config.yaml
num_hidden_layers: 15
hidden_size: 224
num_attention_heads: 4
num_key_value_heads: 4
head_dim: 64
intermediate_size: 1344
vocab_size: 512
hidden_act: "squared_relu"
norm: "rmsnorm"
norm_place: "pre"
norm_eps: 1e-05
positions: "rope"
rope_theta: 10000.0
rope_fraction: 0.5
qk_norm: false
attn_scale: 0.125
bias: "none"
tie_word_embeddings: true
parallel_block: false
extras: ["an embedding shortcut", "capped logits"]
init: "normal"
init_std_qkv: 0.0495
init_std_o: 0.0463
init_std_up: 0.0495
init_std_down: 0.0
optimizer: "muon_variant"
learning_rate: 0.00826
lr_mult_o: 0.822
beta1: 0.93
lr_head: 0.0155
max_grad_norm: 1.0
warmup_steps: 200
schedule: "wsd"
decay_fraction: 1.0
decay_shape: "linear"
final_lr_fraction: 0.1
batch_tokens: 65536
max_seq_len: 1024
doc_mask: true
train_tokens: 348200000
max_steps: 5314
dataset: "wikipedia_en"
Each number is 200 + 30 x the weight over its row's rms, rounded and kept within 0 to 999. Layers, rows and columns count from 0. The size before them is the row's rms in percent of the matrix's.

# down: layer 7 MLP down (transposed), 1344x224, rms 0.0473, rows 508-538, columns 0-111
# up: layer 7 MLP up, 1344x224, rms 0.127, rows 509-539, columns 0-111
down508,102,213,252,170,198,192,209,164,165,206,175,227,182,205,203,209,238,221,218,247,193,238,161,211,176,218,244,214,251,177,232,172,115,178,196,151,234,194,202,199,252,236,211,184,159,233,213,199,228,163,174,166,224,230,270,136,212,156,142,216,192,198,195,176,197,227,204,221,232,235,196,206,263,199,159,189,153,179,177,210,180,178,230,201,257,250,185,245,195,140,196,196,183,182,206,223,191,179,179,192,225,186,182,178,167,223,147,130,240,199,156,175,207
up509,100,192,211,169,230,174,170,228,176,231,215,158,156,137,227,263,218,157,186,165,186,199,205,190,210,215,187,201,214,159,193,172,198,192,232,167,151,165,186,153,182,207,203,144,206,180,136,199,231,161,189,218,238,232,190,209,147,182,265,180,167,129,214,179,190,194,216,185,203,187,201,193,214,197,236,204,175,133,189,177,210,158,222,194,248,183,238,247,194,191,233,203,156,187,209,153,171,221,177,208,234,204,220,187,174,182,175,186,249,237,182,196,176
down509,098,232,199,221,209,224,188,198,195,164,188,200,165,223,178,271,237,202,190,210,199,195,246,213,232,219,168,192,204,201,202,221,184,217,199,173,168,144,191,226,238,167,175,205,215,184,172,165,185,165,219,166,200,194,199,226,204,193,155,212,220,210,249,222,250,213,204,222,194,143,234,241,181,163,189,213,200,201,171,157,212,217,200,220,222,204,129,187,165,239,242,203,202,142,191,232,220,199,222,240,220,272,264,226,190,203,153,239,151,204,215,184,142
up510,090,183,235,177,188,174,194,229,206,183,205,239,183,190,217,212,169,234,192,234,208,180,192,217,145,194,175,172,249,213,192,179,236,169,161,203,226,243,171,224,230,228,127,211,172,205,159,221,160,240,227,162,164,227,146,186,237,224,164,160,196,193,243,238,220,175,188,222,171,176,171,193,182,152,208,197,207,172,175,212,148,183,212,202,233,236,212,240,224,118,209,197,202,196,233,225,191,213,174,222,192,268,210,188,178,212,233,197,197,202,135,199,208
down510,096,134,159,252,230,189,200,175,224,256,170,220,194,198,168,174,215,214,178,179,241,196,194,203,225,154,205,241,170,238,206,198,148,214,305,249,155,155,205,178,171,195,236,158,190,160,230,231,175,182,178,229,209,205,245,176,223,174,213,224,188,188,181,195,156,168,187,232,186,209,223,193,210,225,199,174,177,161,208,164,234,147,216,251,218,221,181,160,184,225,194,193,224,181,228,196,196,220,242,197,173,195,177,194,204,186,201,214,191,205,241,225,165
up511,099,224,236,154,173,243,195,202,213,284,199,190,191,221,230,208,191,220,201,217,192,222,195,205,230,123,223,166,196,213,153,223,140,215,205,221,151,240,267,245,167,173,227,216,223,231,136,238,150,159,173,234,170,249,217,222,202,213,181,194,209,186,174,217,195,217,203,212,160,241,257,212,169,256,221,200,220,190,185,209,146,218,197,178,188,198,223,209,165,176,196,211,180,135,171,209,173,199,176,198,215,168,248,218,221,200,233,178,173,233,188,214,177
down511,101,251,150,180,233,270,182,176,202,208,198,157,219,195,214,194,192,222,190,186,143,172,198,202,204,213,118,146,211,212,266,210,182,182,218,197,240,203,164,150,226,196,168,220,147,221,240,198,162,202,130,194,188,178,195,215,166,174,191,222,157,213,266,190,242,195,216,225,189,211,196,243,188,165,221,230,154,160,206,210,170,187,175,212,163,177,240,213,238,231,230,218,255,175,191,208,173,243,178,171,155,243,220,215,191,185,197,165,272,204,209,247,223
up512,103,206,165,207,219,124,182,220,196,188,211,211,226,247,188,244,206,160,174,256,177,227,222,157,201,181,264,226,176,182,173,226,194,201,216,229,160,225,202,206,211,222,180,180,182,252,184,180,228,184,130,162,211,183,235,233,262,192,153,203,154,207,139,227,254,192,190,226,185,184,231,197,221,151,203,171,204,197,178,210,182,236,185,228,179,179,192,126,215,208,213,208,165,218,203,181,213,201,226,188,166,234,129,205,120,171,175,205,222,184,195,163,212
down512,103,221,250,169,218,232,183,238,251,173,217,183,149,172,181,210,215,246,219,184,201,193,155,199,184,228,186,139,172,193,138,191,268,231,222,223,215,224,217,189,199,204,211,217,216,181,180,222,187,161,201,177,226,185,162,218,128,158,198,212,233,226,154,202,246,174,272,245,240,211,173,167,191,188,140,193,157,239,172,246,193,236,214,229,215,159,161,227,213,242,225,238,211,131,200,178,190,234,171,240,206,206,212,159,151,231,184,184,276,196,185,179,228
up513,099,244,187,201,196,215,176,145,265,164,188,246,237,242,187,180,186,240,186,213,174,189,208,245,220,191,220,228,241,212,190,168,217,220,239,159,214,187,195,244,160,287,160,177,153,199,228,174,171,204,201,228,220,205,198,173,246,158,213,168,143,178,159,186,185,194,209,215,232,216,223,221,200,156,137,196,219,213,204,219,257,207,234,171,216,186,245,193,178,214,176,225,244,117,206,212,169,223,195,194,222,213,160,144,206,183,161,205,153,156,195,182,166
down513,098,171,239,194,214,185,212,219,250,173,221,183,190,200,171,205,224,153,125,169,233,202,240,265,212,197,197,193,174,192,238,285,137,223,182,224,178,258,148,212,187,234,235,177,174,189,212,180,180,216,215,171,188,238,176,167,187,207,245,165,186,177,210,181,188,214,136,160,193,247,191,224,182,222,188,165,175,222,155,245,162,209,167,205,192,204,237,213,182,220,224,200,159,192,244,216,221,251,220,190,148,203,248,187,277,233,216,188,232,213,228,163,183
up514,097,194,181,142,214,217,168,169,189,239,195,199,197,190,194,209,192,268,159,199,232,211,199,239,153,227,179,218,199,171,182,243,192,243,209,223,194,180,208,240,213,200,184,180,166,245,193,197,220,207,158,228,228,143,175,196,146,193,163,209,201,234,244,168,223,216,200,195,124,189,180,245,167,217,201,213,247,237,204,101,179,210,208,128,193,204,191,234,248,237,177,166,216,226,202,218,152,173,205,217,139,227,201,216,212,153,184,198,231,224,228,197,259
down514,097,201,207,200,175,214,262,129,205,201,221,187,249,194,210,218,136,206,204,224,221,210,189,147,209,192,237,224,184,160,186,170,210,171,177,178,172,208,204,185,215,169,196,179,248,214,212,211,188,169,156,198,232,236,202,237,169,187,236,251,162,230,185,209,232,171,189,175,234,158,208,221,188,231,208,156,209,123,207,147,230,191,215,167,211,143,204,173,200,250,252,208,162,192,213,194,222,201,192,197,197,204,187,145,171,211,232,211,160,189,187,226,204
up515,096,215,218,209,209,210,150,228,220,222,228,163,218,145,203,172,171,241,221,214,214,246,178,217,201,176,203,213,195,194,169,236,195,148,155,205,183,169,192,193,152,161,211,185,188,198,252,139,156,208,267,222,247,156,226,231,207,193,173,173,160,179,138,181,226,226,191,222,211,176,232,211,206,286,171,187,188,174,200,173,207,167,223,218,184,183,184,169,226,187,274,201,250,178,183,152,224,125,227,194,186,184,194,218,170,157,229,202,212,171,179,176,250
down515,099,229,196,251,166,212,204,186,178,204,158,248,152,165,188,213,187,253,217,196,189,226,250,210,237,196,195,184,201,227,215,183,221,197,191,182,223,236,137,206,196,195,188,193,206,243,175,248,193,244,225,232,243,198,156,219,248,212,202,218,195,202,198,198,140,147,194,146,206,189,172,185,181,188,174,214,226,153,168,177,198,240,199,180,220,227,257,179,187,241,205,163,186,215,186,186,180,223,164,165,214,204,201,223,257,175,235,186,245,252,179,184,164
up516,096,175,191,184,227,203,166,200,232,175,197,133,205,239,237,143,182,200,189,228,160,183,142,229,181,186,194,174,221,184,225,217,223,224,240,187,176,212,248,240,201,135,122,225,195,206,176,234,233,171,160,212,236,221,191,236,134,220,208,210,164,165,255,208,196,199,201,221,214,213,211,199,149,223,174,173,152,189,202,144,154,191,207,170,227,157,237,226,179,220,179,199,218,224,215,170,195,163,230,195,165,190,200,200,210,206,141,162,175,255,189,170,209
down516,097,187,225,205,204,171,263,247,184,238,271,197,175,198,187,178,171,154,215,206,227,183,214,182,180,162,213,181,216,243,171,143,241,154,219,245,237,216,204,201,178,269,252,259,201,210,234,204,168,204,147,182,130,185,238,159,245,210,202,142,229,265,189,224,233,245,155,214,221,186,180,246,200,190,233,173,248,220,270,177,171,264,175,225,158,139,242,250,220,216,221,234,173,141,158,198,220,154,126,193,183,187,165,244,195,167,163,154,215,168,226,197,245
up517,105,249,234,223,255,160,174,207,140,198,214,233,209,160,192,183,209,244,219,245,209,194,109,169,163,250,186,217,202,262,192,152,141,190,171,165,179,222,202,211,219,195,216,246,237,236,212,187,187,195,203,199,204,223,268,260,192,168,198,159,185,209,145,219,192,187,167,234,210,195,203,240,190,210,193,197,177,168,193,142,161,241,242,223,210,243,202,238,188,240,195,188,188,193,215,208,204,189,239,204,161,245,212,210,236,213,222,193,165,177,229,199,146
down517,099,188,146,216,173,283,197,197,228,167,177,232,187,177,208,170,220,170,173,218,198,180,193,223,149,158,250,205,164,147,177,182,173,159,184,187,221,155,171,236,157,169,129,251,210,196,217,216,179,182,212,207,189,181,187,197,216,177,241,212,226,181,187,175,242,133,153,188,180,171,219,233,238,174,235,168,162,157,259,173,173,173,178,211,204,221,205,212,216,210,196,138,194,180,220,143,197,225,174,179,180,199,167,184,177,220,236,191,185,192,189,194,170
up518,103,194,194,243,211,133,154,174,212,195,248,226,160,183,179,168,187,268,203,234,156,212,209,154,231,220,211,180,229,222,182,216,129,176,186,157,179,201,196,210,240,209,158,197,237,165,204,169,152,240,186,222,224,230,126,225,157,155,222,179,174,166,208,140,215,213,227,224,214,230,177,196,247,253,178,222,215,246,182,204,232,213,215,196,162,187,212,206,214,165,221,254,160,140,203,192,242,197,224,141,188,197,226,187,190,132,236,203,178,180,258,198,179
down518,106,221,191,169,268,191,181,202,207,202,192,177,219,184,192,235,154,186,181,194,173,218,217,190,212,183,205,147,115,183,201,202,274,200,232,169,183,265,177,196,177,193,210,226,201,186,177,288,234,142,217,224,186,202,208,204,187,148,225,243,135,228,176,210,205,139,183,201,167,188,175,193,244,177,199,208,234,176,206,161,117,164,225,156,223,265,229,240,186,165,253,225,163,182,213,194,240,211,259,183,186,226,177,216,200,227,193,250,162,233,154,152,261
up519,100,241,208,168,192,152,191,229,213,182,244,226,200,220,232,250,262,189,217,231,191,214,215,225,212,239,232,151,239,184,187,198,148,218,215,253,178,176,221,208,235,235,183,211,206,212,195,210,219,204,167,196,209,220,225,211,170,252,187,177,191,216,185,223,197,171,164,250,182,251,152,164,233,208,178,201,238,179,245,202,218,199,201,218,217,190,222,255,176,198,284,228,190,158,211,249,160,214,206,222,211,196,251,160,254,199,201,255,186,249,205,157,197
down519,100,150,192,261,177,232,184,195,214,163,190,196,200,248,207,210,275,164,197,221,208,183,230,182,197,221,172,219,206,209,231,167,239,175,178,183,139,201,150,220,203,194,217,221,230,208,177,217,184,188,189,215,217,202,231,170,188,211,224,147,233,186,247,142,221,206,228,166,193,163,263,207,177,198,230,143,157,251,213,146,190,214,222,182,225,246,198,191,195,263,191,157,221,188,201,166,149,213,202,260,223,201,154,216,201,209,185,191,196,188,200,251,204
up520,102,227,232,175,248,226,199,200,250,209,240,236,198,222,240,208,197,177,189,132,216,194,209,198,240,225,174,179,206,213,178,174,170,197,202,211,220,236,234,203,217,205,229,211,232,195,181,183,214,190,190,213,192,233,227,221,160,186,217,189,275,247,201,203,254,210,232,222,196,151,205,239,176,223,151,206,188,165,216,213,230,177,192,206,207,161,165,173,189,149,219,213,163,170,233,178,176,205,183,154,235,215,222,199,179,182,163,169,229,194,259,187,212
down520,103,222,173,214,213,199,228,196,134,218,171,190,92,203,232,194,162,191,278,198,168,129,191,279,191,193,203,213,214,216,201,255,165,175,250,170,182,224,178,216,204,224,228,212,209,221,170,181,214,204,217,157,220,180,229,179,135,188,223,207,242,218,217,187,213,265,219,184,204,195,205,181,207,172,184,184,206,164,157,182,233,248,175,224,212,203,166,244,227,197,213,209,229,192,159,210,258,208,261,175,237,193,197,230,237,200,142,231,230,243,202,208,204
up521,099,143,231,199,263,221,203,180,236,202,166,239,232,206,227,161,190,179,223,201,206,208,209,170,223,271,284,231,212,233,240,235,204,252,197,202,204,178,214,192,216,161,227,201,188,188,234,173,173,232,217,232,185,187,218,220,228,120,228,214,206,235,241,227,201,132,226,170,271,185,157,205,162,164,209,241,214,229,173,198,228,205,202,159,196,195,211,204,193,197,213,203,222,203,228,192,237,241,164,220,257,213,184,166,238,204,191,225,230,175,195,159,184
down521,101,267,205,168,266,176,214,179,149,190,150,184,183,171,173,239,170,241,188,208,176,259,156,173,202,222,167,190,210,171,210,202,249,175,203,191,220,201,212,155,204,155,234,229,146,177,152,198,174,211,186,203,232,207,176,162,215,166,236,166,141,226,178,245,197,160,234,175,204,214,167,212,212,161,215,193,181,223,270,190,202,240,272,207,176,173,235,231,220,184,197,193,214,175,201,160,265,243,171,240,215,220,180,159,172,267,197,256,184,172,227,114,205
up522,102,186,221,205,218,242,141,137,158,213,180,205,197,213,235,184,220,214,189,179,151,186,193,158,208,173,182,166,204,261,191,189,141,217,186,253,211,207,218,252,215,147,193,216,192,223,222,236,188,146,188,215,214,183,186,223,154,183,209,194,187,221,206,245,157,186,248,216,202,189,195,186,206,186,200,189,177,182,224,240,199,231,206,200,176,238,208,261,185,261,238,201,160,219,203,185,182,176,181,156,173,227,154,225,171,203,249,188,238,194,220,210,253
down522,100,206,255,147,179,192,222,204,227,246,197,264,180,135,176,198,209,157,177,164,130,184,187,191,210,199,155,194,168,138,242,167,212,213,152,168,243,184,185,192,214,199,170,232,185,163,182,187,220,222,218,232,206,205,237,193,218,145,229,219,165,204,223,153,181,241,173,237,252,225,182,249,176,212,215,158,203,288,144,236,166,185,211,207,184,236,242,190,228,201,227,241,186,189,195,202,121,195,208,203,194,259,239,195,148,212,233,202,186,177,183,179,181
up523,098,132,169,240,137,186,243,193,166,219,243,191,193,181,154,240,181,226,227,258,239,232,230,222,239,209,181,180,219,172,137,243,171,192,179,223,183,218,164,147,172,213,165,174,235,205,194,185,219,271,198,252,161,207,145,231,138,217,229,170,204,222,176,225,219,207,132,200,205,235,231,214,200,164,182,162,233,158,225,212,216,182,200,211,159,155,263,214,173,229,218,165,209,148,197,198,180,206,214,220,159,261,208,175,179,236,182,201,203,201,225,219,175
down523,097,245,230,164,212,239,158,208,245,190,255,188,191,192,187,214,213,182,199,206,249,180,204,174,246,232,224,194,226,189,172,192,224,253,174,211,174,210,204,234,210,181,156,161,191,174,157,134,215,236,193,163,174,197,216,246,196,161,190,239,164,191,203,209,207,223,220,187,195,158,299,157,180,218,233,220,161,229,212,257,158,179,152,175,220,187,220,180,159,194,136,181,203,255,194,229,218,211,239,172,258,173,223,205,229,195,200,201,217,211,185,198,196
up524,106,231,212,217,225,199,244,178,210,292,193,211,171,198,187,142,209,175,182,235,223,221,171,203,219,259,203,191,143,174,184,222,254,265,204,154,135,159,223,216,206,201,170,249,190,145,184,167,220,174,168,101,133,194,158,200,195,185,176,234,256,182,200,242,166,204,267,181,207,137,198,204,168,208,199,229,200,154,185,205,170,188,209,216,206,176,199,230,180,238,193,171,204,184,202,156,217,219,172,214,163,242,228,190,232,168,193,229,206,269,204,207,205
down524,104,221,197,209,183,159,194,200,236,190,142,192,167,126,216,235,200,212,177,207,208,195,146,230,195,191,208,189,227,126,196,133,229,225,173,205,218,207,137,218,194,197,173,215,225,214,204,224,229,153,166,180,251,194,186,239,200,212,188,179,152,215,207,219,189,139,214,204,190,179,204,174,194,192,210,179,170,151,186,248,218,219,198,196,230,225,216,151,227,180,224,165,142,210,185,251,170,198,219,230,230,174,248,213,191,197,214,175,170,180,172,177,176
up525,096,160,166,217,220,164,202,214,165,165,255,184,221,228,188,199,193,228,222,182,198,266,207,244,251,231,238,136,203,269,194,176,168,212,178,215,178,206,190,178,225,206,200,217,238,228,200,269,173,217,184,178,201,161,157,166,216,189,149,200,220,185,209,189,182,191,203,206,209,258,216,219,195,178,244,207,174,217,187,255,194,133,212,214,229,224,196,230,180,211,236,178,250,186,189,160,202,180,241,191,191,189,256,225,194,221,222,218,200,261,211,231,168
down525,093,214,156,212,200,208,232,224,198,236,154,189,129,176,154,173,185,237,174,165,247,191,174,202,147,156,179,202,202,232,234,231,201,244,220,207,266,209,181,173,156,225,217,219,204,223,230,222,197,201,163,167,216,219,212,213,134,189,231,210,189,162,230,222,209,239,181,243,155,214,136,160,236,219,194,174,238,172,205,172,195,266,226,206,174,171,196,200,205,240,167,178,175,216,209,169,191,219,183,203,185,236,197,211,196,193,228,209,168,178,198,194,179
up526,112,181,175,213,208,126,200,189,171,214,264,237,204,124,233,204,137,270,215,201,170,149,221,219,218,150,206,147,203,220,232,156,149,241,173,198,223,164,207,200,185,237,231,257,174,231,210,206,177,207,199,158,182,144,188,228,156,188,245,223,220,225,203,247,242,199,140,198,165,194,218,177,246,223,215,179,212,228,149,276,226,228,225,225,195,202,170,239,197,210,211,238,214,184,176,178,179,166,184,181,256,209,184,203,237,234,204,211,214,200,188,160,143
down526,108,191,261,180,210,175,168,196,241,202,230,240,144,177,215,293,215,151,242,192,148,232,226,216,181,213,240,200,205,173,243,161,240,190,200,225,185,196,202,184,121,221,239,196,225,212,202,142,211,155,266,167,184,197,200,194,176,184,258,212,207,252,164,199,204,187,199,190,255,180,188,211,163,182,228,161,182,178,225,186,213,222,171,210,192,187,196,194,187,231,191,125,158,188,222,149,211,161,172,195,226,189,190,213,194,139,152,187,183,152,160,184,181
up527,089,155,225,234,164,183,243,241,153,226,191,247,240,227,185,228,137,201,223,182,208,181,216,245,148,168,164,167,220,240,179,234,212,195,191,203,246,178,219,160,182,202,242,220,184,165,200,171,201,183,200,225,191,151,185,159,220,198,188,229,172,207,182,220,205,193,214,178,234,178,154,149,151,240,208,260,163,185,193,186,190,210,211,209,206,212,230,157,212,165,268,199,228,177,143,251,245,153,184,177,185,207,210,229,179,123,205,200,184,215,218,217,149
down527,094,213,192,184,217,201,137,171,244,242,180,182,172,176,175,240,204,226,243,227,251,235,172,161,203,282,229,166,226,244,214,186,156,174,241,190,210,215,164,170,192,240,196,232,166,198,223,205,189,191,136,186,198,186,227,194,156,241,213,190,248,193,198,145,229,243,222,178,156,201,201,147,188,202,200,178,183,230,156,254,223,207,188,183,174,197,205,199,169,233,163,219,161,159,240,140,187,282,198,191,168,168,177,174,190,179,166,219,185,228,192,189,191
up528,107,199,194,191,169,230,240,194,221,198,190,261,186,196,213,230,202,195,198,199,267,211,229,186,233,160,244,173,226,209,164,205,251,220,248,223,167,183,189,171,164,195,190,196,233,229,162,167,207,213,235,185,213,218,210,236,210,201,188,224,197,197,216,188,228,194,166,241,178,176,202,179,210,188,234,242,175,196,181,202,131,284,251,248,222,194,242,184,195,211,178,200,242,167,220,153,180,109,205,236,200,205,168,201,119,210,205,212,181,189,168,224,213
down528,100,203,153,218,255,193,217,141,195,186,183,162,215,220,179,224,202,241,157,166,216,192,211,196,174,184,186,179,208,245,217,249,185,175,216,235,200,163,144,177,196,219,205,201,221,129,251,275,213,192,231,216,192,201,213,198,267,211,205,174,220,208,169,199,226,211,209,156,225,246,226,210,183,239,194,224,212,163,206,164,201,157,165,216,243,218,205,209,174,225,168,206,151,175,203,176,188,155,243,183,300,179,179,216,202,165,204,218,191,196,226,245,175
up529,100,211,199,211,190,216,244,157,243,241,139,198,200,182,250,224,153,196,251,215,220,219,157,180,204,201,200,188,191,186,229,191,175,227,182,176,261,196,173,191,166,206,224,148,225,231,186,247,218,184,243,160,177,236,237,164,137,182,187,228,223,189,177,148,212,185,176,211,226,275,171,183,188,177,170,232,187,192,216,165,200,176,223,194,225,249,215,204,219,213,183,206,217,261,194,165,178,253,238,200,188,226,237,218,214,178,197,221,186,205,189,128,160
down529,104,224,170,197,170,164,176,226,233,250,197,231,215,124,230,268,183,211,193,193,241,177,194,212,186,207,238,240,168,202,149,130,180,215,225,158,155,183,140,222,176,182,193,182,225,274,234,215,173,203,153,149,190,157,170,176,185,206,213,206,190,219,248,184,244,223,228,233,172,215,200,202,210,180,182,201,164,205,140,142,193,182,199,180,223,231,195,228,175,184,195,172,203,195,207,238,213,143,179,208,159,226,176,217,224,203,168,185,176,212,160,176,195
up530,097,185,157,222,230,156,198,150,179,197,241,163,188,185,187,203,126,191,180,231,168,170,205,207,194,153,180,194,206,237,209,186,128,174,179,193,207,189,185,211,209,173,211,195,194,197,240,207,222,251,223,225,235,174,184,174,221,171,261,180,197,148,247,216,251,226,161,176,207,195,269,250,232,187,152,146,200,233,212,253,248,223,196,190,177,138,258,205,181,195,236,167,206,164,193,172,174,194,154,192,202,192,254,152,185,202,238,224,181,220,176,183,181
down530,096,243,215,244,166,213,215,199,225,175,197,159,246,226,238,213,162,188,175,204,179,257,174,191,214,268,185,219,189,224,179,221,193,163,246,158,214,198,244,119,201,201,213,186,230,191,272,219,211,202,222,198,260,174,203,183,217,232,200,203,204,227,239,190,166,239,148,180,205,177,224,152,195,206,272,211,212,195,200,191,210,164,184,151,271,237,199,176,224,235,209,151,200,197,155,215,243,220,205,214,215,245,188,246,214,163,221,215,185,140,178,155,171
up531,105,193,216,186,192,199,183,149,175,183,137,173,163,238,192,231,229,168,215,211,244,149,178,186,219,132,165,265,227,221,161,236,135,162,182,188,198,174,219,189,201,162,161,196,219,204,232,192,202,185,158,213,178,277,162,183,166,228,212,185,213,171,223,268,244,245,168,162,192,188,194,147,195,197,203,159,232,237,199,175,269,222,172,167,226,179,209,182,213,198,184,235,214,211,228,150,205,164,186,207,212,227,192,149,214,193,194,236,190,208,186,201,193
down531,103,168,126,232,201,224,204,187,221,173,231,171,197,218,221,162,211,157,205,245,209,245,226,190,200,210,195,180,196,153,218,156,173,233,151,218,260,215,221,203,190,229,217,178,252,213,211,218,244,267,186,251,191,165,234,197,226,220,234,258,236,220,173,202,220,188,237,218,198,231,261,185,215,257,201,211,209,244,169,225,197,228,183,216,180,279,257,204,191,196,215,195,207,196,151,204,180,164,196,190,162,186,213,226,167,179,151,202,143,235,173,204,217
up532,098,227,174,168,181,171,195,189,172,209,213,156,185,202,223,210,173,250,223,184,220,203,162,163,200,177,207,209,214,250,180,165,172,215,168,136,224,184,204,194,200,238,202,142,189,226,160,151,194,195,276,205,191,194,150,169,186,200,200,211,193,202,185,188,219,162,159,141,207,185,206,231,221,187,233,187,217,221,199,244,196,206,191,234,211,228,232,224,193,211,206,182,205,242,189,245,196,240,203,184,181,166,197,165,188,139,294,207,200,176,178,270,148
down532,102,185,174,232,203,230,204,240,174,222,191,244,159,209,191,216,189,163,175,203,201,190,238,222,246,166,202,179,289,212,193,238,180,173,187,188,219,207,209,217,185,213,208,260,200,235,187,210,231,245,203,164,237,192,181,197,248,207,226,161,200,229,179,181,190,151,217,214,183,225,175,186,193,182,196,173,161,230,190,216,188,232,222,222,190,214,244,245,201,181,148,214,129,211,173,205,240,223,194,174,162,166,245,258,229,219,205,216,218,246,176,144,166
up533,101,165,177,215,170,202,213,261,155,160,164,164,227,145,237,194,164,170,250,215,208,256,252,182,160,195,219,212,239,196,207,231,216,185,171,220,244,182,208,215,228,169,191,224,230,215,217,167,167,212,165,196,165,181,220,198,173,218,202,206,151,206,198,187,211,219,180,262,161,250,209,203,197,195,166,220,220,192,235,163,220,191,157,160,208,202,219,201,226,230,224,224,215,219,218,237,159,220,170,182,201,211,208,158,280,223,166,198,244,199,230,207,216
down533,102,242,238,185,174,216,219,253,246,200,212,205,149,216,197,217,216,237,212,232,206,195,153,154,251,178,232,157,178,245,274,208,188,214,175,136,213,207,224,203,160,190,201,179,188,177,202,219,178,161,206,207,194,219,200,137,152,157,210,240,191,202,174,223,160,205,161,196,189,200,187,219,230,225,221,191,214,258,123,184,237,238,186,207,245,174,201,192,263,145,244,232,129,213,199,199,216,120,185,192,135,201,220,209,177,220,203,193,182,209,182,200,221
up534,098,159,179,130,175,222,228,215,194,229,220,199,187,194,197,194,166,211,263,255,206,170,182,186,176,231,159,211,211,205,183,148,206,204,237,208,222,177,176,253,128,160,181,236,190,195,204,205,194,235,227,232,271,232,169,228,159,139,221,145,223,203,167,209,202,206,202,208,176,201,225,282,152,194,211,215,204,205,208,198,231,200,258,239,225,162,184,247,209,191,210,168,178,182,226,170,227,195,190,218,216,249,198,169,210,191,218,174,225,171,193,206,188
down534,098,262,207,262,171,206,208,181,208,214,203,180,205,215,193,212,188,241,148,174,190,222,198,215,213,175,258,204,171,218,236,172,273,214,206,164,148,152,208,161,154,180,247,192,207,210,196,232,179,186,225,175,189,161,180,256,203,216,147,202,221,180,261,202,162,204,183,213,254,268,149,209,208,183,225,226,198,184,237,177,208,171,198,203,205,201,187,147,248,246,197,263,194,238,180,161,179,202,157,207,170,189,225,195,222,237,176,219,247,219,238,213,179
up535,104,222,173,195,242,205,227,177,239,266,187,197,253,263,163,194,203,176,221,201,234,178,192,245,204,228,210,198,200,185,179,271,196,212,169,188,217,201,180,223,223,186,216,253,182,175,203,191,231,191,188,210,158,162,233,204,244,222,210,241,178,212,173,208,214,181,135,172,212,201,198,209,207,201,194,145,187,190,216,185,181,188,237,240,172,269,214,269,161,200,205,215,199,181,179,235,155,188,145,188,200,247,161,204,175,206,232,173,200,191,184,170,267
down535,103,205,274,160,223,149,220,203,169,213,206,208,172,156,166,177,265,210,189,238,194,191,192,204,231,176,228,205,231,227,215,211,199,191,211,247,235,142,210,193,234,203,234,212,227,239,171,200,171,199,138,206,192,167,195,215,250,205,189,203,215,228,235,187,175,178,194,234,258,213,211,196,176,156,204,286,209,199,188,206,210,218,230,201,216,205,186,206,193,243,168,198,198,142,202,165,215,142,248,237,224,189,208,212,235,202,150,137,143,153,205,194,180
up536,106,168,209,271,151,204,163,140,186,179,198,192,160,164,161,217,158,192,153,195,193,225,199,229,179,168,217,183,237,139,192,217,225,225,224,158,186,225,179,206,158,233,213,183,161,272,170,142,126,173,180,146,221,168,232,235,200,230,200,220,208,239,170,162,168,215,181,210,183,173,167,170,161,224,214,239,179,233,161,181,181,212,217,156,184,173,173,175,139,116,174,178,180,150,191,186,242,242,170,201,179,185,204,159,194,128,200,168,204,225,220,185,162
down536,102,170,202,206,227,210,170,263,221,184,202,206,134,236,192,115,199,193,214,232,191,201,229,184,229,252,194,213,178,174,224,140,220,202,236,170,174,225,165,163,157,197,202,196,254,178,212,193,171,218,232,162,165,159,175,173,180,178,215,174,138,183,225,220,168,223,264,256,215,243,184,186,196,196,223,188,169,210,211,232,256,173,219,195,180,220,172,172,168,193,219,161,228,205,239,146,211,169,178,182,211,217,207,266,162,185,205,232,159,208,184,150,261
up537,096,141,229,251,234,237,231,210,200,173,203,204,174,143,161,229,178,220,222,228,231,142,205,227,202,144,268,212,152,225,248,136,182,186,213,198,228,209,180,200,200,213,201,124,211,153,186,209,162,234,177,194,183,209,210,149,186,171,222,152,183,206,240,206,232,210,217,145,175,195,181,204,210,145,178,185,156,229,188,155,241,228,187,226,195,214,168,145,165,209,159,195,266,207,227,232,185,239,190,213,131,172,173,185,219,210,192,155,205,181,214,193,208
down537,097,200,264,154,219,211,256,160,210,201,204,236,249,197,198,194,186,166,188,185,200,228,185,179,245,214,155,200,201,172,120,249,201,157,214,210,190,192,223,170,202,150,219,238,192,251,206,194,215,185,212,213,178,223,217,207,239,234,196,158,153,198,163,201,171,176,200,235,214,188,183,208,151,208,146,172,163,234,166,224,158,198,196,183,212,223,194,184,219,175,243,215,188,279,242,152,176,236,179,192,185,208,197,190,178,171,193,187,224,222,230,285,235
up538,104,153,142,204,207,233,212,232,204,200,188,191,187,231,220,194,170,173,188,253,221,193,282,239,215,191,213,155,226,241,199,208,171,234,192,199,167,211,269,240,234,207,147,257,198,242,195,175,190,174,187,200,193,224,181,157,219,185,190,258,191,174,234,205,206,223,214,209,191,228,242,225,150,220,166,187,161,168,190,229,213,225,184,238,146,154,179,203,201,211,253,225,166,201,132,240,266,201,223,256,153,210,235,246,145,223,136,206,229,188,183,202,210
down538,103,203,111,173,179,208,187,190,206,179,173,189,197,236,264,225,201,231,217,195,173,243,192,187,191,145,152,225,191,158,143,240,168,230,209,230,194,211,162,208,190,192,191,208,170,141,204,212,260,198,191,191,203,234,200,150,191,189,156,251,177,175,211,176,210,198,178,218,142,146,189,187,194,213,166,200,265,230,251,193,223,190,190,220,241,215,223,215,210,217,155,188,188,240,241,183,164,242,214,226,211,182,205,205,200,204,190,192,212,157,164,233,193
up539,093,216,224,192,198,211,190,239,186,159,206,220,196,183,172,227,197,203,219,141,225,211,225,226,193,154,223,188,185,183,188,262,214,179,186,182,153,197,244,188,148,150,197,182,205,221,243,280,168,172,203,221,200,157,164,245,185,228,202,205,174,201,255,231,219,153,205,199,225,193,175,210,192,185,197,164,149,196,213,264,218,161,186,145,252,199,194,216,177,220,226,238,232,212,216,194,250,213,164,258,212,173,192,200,164,169,193,161,224,254,193,182,177